From a checkpoint of a small transformer trained on Wikipedia.
Size: width 512, 4 heads of 128, MLP 1344 SwiGLU, vocabulary 8192, 55.1M parameters.
Architecture: RMSNorm before each block, no biases in attention or MLP, normalized queries and keys, attention and MLP in parallel.
Training: a variant of Adam for these matrices, 1173M tokens, 4475 steps.
Each number is 128 + 32 x the weight over its row's rms, rounded and kept within 0 to 255. Layers, rows and columns count from 0. Numbers have three digits each. The size before them is the row's rms in percent of the matrix's.

# up: layer 12 MLP up, 1344x512, rms 0.0356, rows 569-575, columns 128-255
# down: layer 12 MLP down (transposed), 1344x512, rms 0.0334, rows 569-575, columns 128-255
# gate: layer 12 MLP gate, 1344x512, rms 0.0339, rows 570-576, columns 128-255
up569 098:123083171095153113134167163107203133104063141132140118132112070108161121106136102141147118170188035137115155077126162127104185095162146095182083085102111179132081113132116109213092101070152170176108121124145146123163167141075193153095117167123087121122063146120113135131178076137073118114146166135145141113104133130132129118127098107179088169173144161109094115190138164133068161093190
down569 101:122102125093114114103185137067099145097059099118144114119116087117076114073081162161057115079118140165071186178117085068157093142095123131117126167126144044092096126095128093144139092051172114092100182114124113139191156112144119110166161127157156110142083086171119123159153080135148177147162134116132126115095116120175151146175121137132153146131108107164122175158129128157098131102138
gate570 104:149167127144111097135118131113110129094155105155135154129145153129132103144122134100126129125079159123141132121168148159083141162066129152135122119058138100123132132152218168198103118132175129108088083097163093154103171132199063129149082198135111190113106092178092119092087143116119135111130120147124094162137127161155108161192118126134205124180140102124133194094134185135118095167183
up570 097:088154087122141145064114091097150143101077098114131083127132143175032087106093162128170138146121096149148157099149142096168102112118128132148160097150133145100128121148099157089080128138171132102112143147145143163108103163124102088079102104147144132124103139098090131160110139164129147122144097073209095039108093139138157122193135115117112118071126120139117136173124088105161114071117
down570 098:125125125106125083142095209141150109176128157117083109163137057163140153123118144092155114123153176101106214061107106125147144173167131183122111115220149142167090101133187137087109155096106146126100129081096112168085096194091168184152170130141121061110097146104193107144142049124063134090117144167092134128108138142157143111173109117115061093167110070149160062138130125097146135137078
gate571 102:093118110109145154086100152107135153132143169113126080126075064194059106151119133112121064160134157086087190133091087101119090179135078130159120128156112160113091120138081137159156123107144158135161111083178156135105140161155124104125178158118084144119108116192113147136142114132066126086156166145124155103189168102113117155154153141090100098159175129109172136128143164110227121118176
up571 101:077105078093098141142154159182122093103163114158138122146145190129131102195142137087117128096161068107173142103108127078119144136124167141143047137083143149099101088126153142039141102113095084063099134144133167140157110135098175105089151134155096130127151191155082165061125096085142180108136145123111095117134108138098136177111207193129153175115127115111132140180102132141127164145121
down571 100:165114201080160159114084159177127124119144123115136188180143204097114124160102073112132139139145111101128182153075125193121051173135121089134086120191182167163187107100159115105110137149116162169141168134039192124157129092109159183112139127145083157126161088152107100169141147108109099155104067140123117166149108096142191164140136157135111127123108154136141131131076166093149153112159
gate572 105:111067105114095078054158169097171148107148166056078137182121153162124097128127171132169101139096123167155119154081148099116094063098093156063131161073065101120086167134144064078145096171186113159068132155125165131140070120100218079146165130102102194137104190126131164114072120171158127129125083128144168092127122095148075156144161126133154093141107111160142124167106168140166063130167
up572 105:094157130060139129117165110111144100133170151174099095129134100097002158072122089162087105098140104143158116076189163134079121135157121126192132072142117144143113168115143160155105105146138139128150092101077092105168175146192092170143144109131151167128146117146124103136046144132116167158132150164122114142066109140150182121128130168138106101167136137116142149131111094122083105161159
down572 106:121065170080163176140165156113136120135142127146139127130118074138041135135187098122059126101108110132131150107137200109106152179166078135105118145172099156136215090078159089138132180159148125154173174108192120147115169074103152059131111174132092157127120139116092131079090121175162128155120104117167134166136068157125137052165187178150098203152128148090124128115071114126148095111128
gate573 100:081098201134155196119121046129110128094134128143143136146122100198100152099102140095168163118069092106128147083114110127116109091102078119091090129148185125158133151138115135126140149139185108172142121183154105120085145099088149090152174139145116133131172133121116104158132125177177114125143137124133158138137071147100120146166143155167138123155099173116159173154137120127136061109144
up573 100:145098122200162131091136169102085109160158073132162117178060123211125106109176102128104119123131116081051090140134123089119104102148113188141155019183109098123102132145178118150108150120159089108139191153155162098129095094089100111141145168113131113132114100114129088158138135098087140161120152084101103129089170122129146171128120124106110115129060162139121105085108109178107069113192
down573 101:152146120104128127126122116159097122091139144139101161122142117124128131094168113097120151135098085105144124186170128154133089170194082134056112162132221081108110151155076097198079134123109100111144155139093119143121157102138154098152118088120155112132140168125171142135092162098121124085105058133122151140126127125149096090146127160138187138106110150127122138130167114135154144134141
gate574 097:100123087131074093090108120141131167107196135133109149184173151112086122125148111123114137118139181160096120136121137088111105097116080071139142104145148188099106094135089149115058130186159085115127089131158053097168135088123167129109051164137105101119159176095073147086078100104202101139103151115113167165130194120120094166121153062144073143140122172111125156087092145095093148135103
up574 097:145154076142143129136172118142123194107142156038132152102133136149126046132126182113158123131097077148097152087152155086111149186168109165122047107130146105146099114106110126137116162147127134166148139156146131201137063157134169078096095089104122102127112094125087094202094165170173081121158129146172133092128162123157084143087133140102110105122097066162139159149114145012183173109161
down574 097:136132129155111129111130158172080143151161124144154169121145181162091097160158120117143124037104118112146072129161084108126144147132149134131124096110115101110145115112132116205148094110131120129150159091108104156095177151086146173095087137118112141089161168132064089157164072145181137133136086114114146136092091088154137099153129125135149121181164043154141188176130129147182105165111
gate575 094:072104104122136106113136098127078116157116083128156072086124096088110096110105106135123175169153186103063160099141122106164068095142069083136094068145144091148140094126135094131122162127162166085132140204144146132140128131121107115100190091086126109156146132046107124095129177093094143126107107060146171077171177140099149128069131091199058089162144147142146115098154113149114104171127
up575 098:189117094077088103072124129148099157092133153165149124223154047121104142157121161165154092065133105121187115073111139101161133175129138220122126155172036148154098112157167114090103121125093126157130130110154123101156152175163142095176129133132135161129107162166111109186173085125157148150115053138123117118117086111129077136159120122149169112091101100137097133162110125121180099062103
down575 088:117151104152162128169103155145139109070115060125112127068091138126164112126192109092105174166106127126078170108147116112161114065064120050119089102152107114165113150121105122128163163148145110097134105161139139127103181145150117091087083104091152077116166107089110127095099103103122144068141153071146150075130148146141103120114090143191080114166140130135123110118228117179124160183119
gate576 101:111126178124143156176148073110155132115128133152110203181114084161162142087140180097135117182146154098171159185126131136161112126086149198100128083135125147106076134103146151091082096159136145142098091146097122121138103092147114041106136116086138103081098116140133145149180117172137142131159160118115148065143141091091081108163119162107068087159200186119145125154158129076161143193182